Each number is 500 + 25 x the weight over its row's rms, rounded and kept within 0 to 999. Layers, rows and columns count from 0. Numbers have three digits each. The size before them is the row's rms in percent of the matrix's.

# layer 4 attention query, 640x640, rms 0.0393, rows 0-21, columns 128-255
060:477482550508484501524476503491451492528460459511476521504455484556548528509459497507512510519507505518453511476468496494509488462455532470509438505526526481493500550487518485482477472529465508506508436500496481517508509524483533479488501516456512498511505503426488472495486482505470468536518510499515453496483508561533531539478486527457523486461477509511530514524492506523507488547520
041:474505542484482496502454483489541512506520492501507502477469462479481503507476483505527503468492490485488552492521494489515495465541498501523485534464492454513493512474462493513528475498513464517516514534521494515525496504496509515495515473492489497494508522537499460467510490491506503555506453490495505466505554450482466514473473504509505529501487513497491498497524489525511507422515
045:513487503480511495462485473466489501486484496502459489508489477558497491453512500499488465498469525494529561474512515531496482443515536543509514530473506442471544501490476488494497472498514494482513525541521494532442555461528526486495502491475487498457495513521527490499519484498480504541458500481522455474498507475477490488507486520485514492479513538457485506492508516463564523523525
063:503507517471508522514489518511481449489516528500483489489539506456469461528527486483487500488479480492509528472498488473487455503498464522488515527496488486512483480481507538541567482516519531517503543510510461530470528505506434562526501479462490483487464499532484486509511473489493526516496480462510483489540528483509518497432476493502452514494498526511507536511503483516493514494506
086:484520501511487462534524493475472494496476470509548507481474523528521516503493459465484490520495497485476494508521514521536474542491492459491511497516533534541495549477531474455462501501504533477491513522502500549525524539456497506470471535511510512523490488484474524485464523534510482466515492519540508513496514500533566504521506479500524451483512519526486504500506528479477518487498
066:492496526474481519531491527479537494524484449493484522507486493531477523484480534518551516449476513515516522477544517529475530494533511506500484503485445475514496495497515441502500486471494512509489465501461503489500532469486520518462522524442476497540496464508476490470513504482488502473500511527531468520510530485484506491521494494487486543504505494521520482536516536526499485480517
074:503501488551459503541465502460479511519491476514516472460479550507500505521506493476490482506516500505485503498502501502506443555477497449485469485481523527502511524531486458492485490504494467512486455495509523481547513532504506489496498516496538519503528484492490481464490551564489463473509495501532554574534485543522512504528501496513517477480498469520448483527524494518466551517482
046:486493536499550504519494505477475550534454504470513520539515434551482490493500522490481506508486536503470486482480489497466527417509515496522519497522517471468441485526487544501502459487453521506488498503502541488551472529462520461517479479498481453478479512512459482427511511521494479500456521506512450526521517495476532495499475493449479499491507476560498515507475493498535466506485
052:445494547486507492493524485478521535519487473504477462495494489488457485465498478508531516474492549488498465463509497442484474499511488523484518480492479489462468489535524435480509488507459428519500565498509517475485479492503513480535513503441511509466513499498526482459519500520454511515505497528548475515480501509473529501481498517466527478491512490515475529501513545516520459505491
067:500531504478497500487499500513498496487503472485516501530515466492479507498491501541519525551510469469499520504501509452515541485492465573505500515501523483532446477489469535479539544502515458458527522537479474493452518485512476525489486459506507477474487515543553466509491474485526519520454543485462431430485521487494454514460472512503480493500499514523508517501507525450489492483491
066:536516484506505464534484487488545471508514491493515523512522527544505509548516498485506483533501479468499526525513476494462477516498505470479511488490509525469539477495570503487471461543508496503469546454500473482503505526472517479525480556555530513499538461498503502547497485518477505482528501485482532482483488509500491519511510491537506483488483503522540492431462475470516483544493
066:495451514545484502517530510450433561524488505543485495452509502534522509477477480453491500482481519537464498500513511515498468529503458438509542480511459510475513527482528511478523508481485488492508501519458491534544537501516533490528514518496519492482520478482471515473503489522486464490533474501522498553537513507527513496471492489484524475474527510484477501488452519488506508519489
058:492525488557538475488512562467460549489495538507508470466510510505496490491504498444483514480459482538514476493479540521531455511523487521508499509523509492517488510454491464508513464473479451523474500488491532533506496506514474500528536501506495513484470474511475513451526520508451469470534505491508489523524444494544531456511466516524490492457549485515444484480509526532508513500457
062:491479532484511517467533448551515492500485504497502490546503493481485530511518503510479518486457505553486497466493498532544501488509487490481493501510500438527495498477453545498514479438455457499540477512500505479487484476469483493507508462469482492477492486532487472470492525492472499525481484556490473463500524481497513470527494523512491508487556495484514516496521514516524504486479
061:494499488512473483490474534505491486518497524556512510456507525565551487527479502481481486504498517437530499497506466503500477516547481462493510510514522532515504505502490513519492479504495510532533495472527480544504491518514504506509518489502517477532497515493422542499485471538497493453555481477491513528461488481545531510532472487497497495508468494508527484489505510477532509501512
057:491443526528476507481517481468514549546487507522508449475492473481498532494511512464511532479448533536495499513505477503466511551507526465542502496491513465516482524497450524484531524491486491469500481512523519462486480497524507498513504467473485480477522480484489499463519544504480457463542473517512501526530469503499546468479456500515521477477494494515476475473516520526520505505524
075:510498439528487501541519468491518551523474554507475448501467506532484475484450489460494485497447524537471490537520488516483497468472469529473507519520526536492530512498531505495523473475489503561483490495497526504490476534535511556482497520456520521505549508540478483498534472531493485481594497484514509487530504477497530455477507480468510523491499481512480468504488512504499520477527
072:442495536502493526563552477520484492502470455499464440495533494473447510458465518480528529471512463475494492460467526473481509540476515517517488463501471510511483499512483515477481527543482489471539510501496494484536485523505478490514539486527494477504511463547498513490514505494483515530492508486495488493532522446483495485425484520507496540515528523503482491540507516514532494515477
064:523505472519471500511482523477499493511470515492534520479481489518519460553479490484520485487527476446520527477513496452472487508496513486517488496493530532473487496506503510524480520507507514514470523487477465495508454533508517508477505514521518485510508494446477496527496505505478517506471477466464491501524515526486535536505492499490520496515479488524520446504506452464479534504488
058:477457503534478526510524470457473542531437508558462469536451530515513527501520530505497499497510500471514498528528479451441472553532513485501536510477526481489499499495510501500507470507497476500502458488491536487520488516560490464528507510523505459449522492517501540483504480501527473478530499496506505494541481497531518472478428528510531471460471486498476455502507487518535529491498
062:541479505489498469490477553527472494467530466455497522487477481502505511495472456525513481524526483472498476478451503482527498476520555531499485504502475512481531460481481502481472560521496524494483497498451472477492474517500494482478469500552535515482509521504459476502504498481474549554451517513482513465506524548542481525487530535500506475493536494528538490482501457525473518503514
091:505524479492505521502466536459516478515473480484491540493476479497499480501483483520542501558513484462471503492492511493453467539508524484514511503514519548537541469519489450482480513498513511499468524505480490531534535515496528504522486498528528497468515526487480466516528500530514482510507460519483477502505516497532514531484507521486511486506446500461523513474475464482522507478535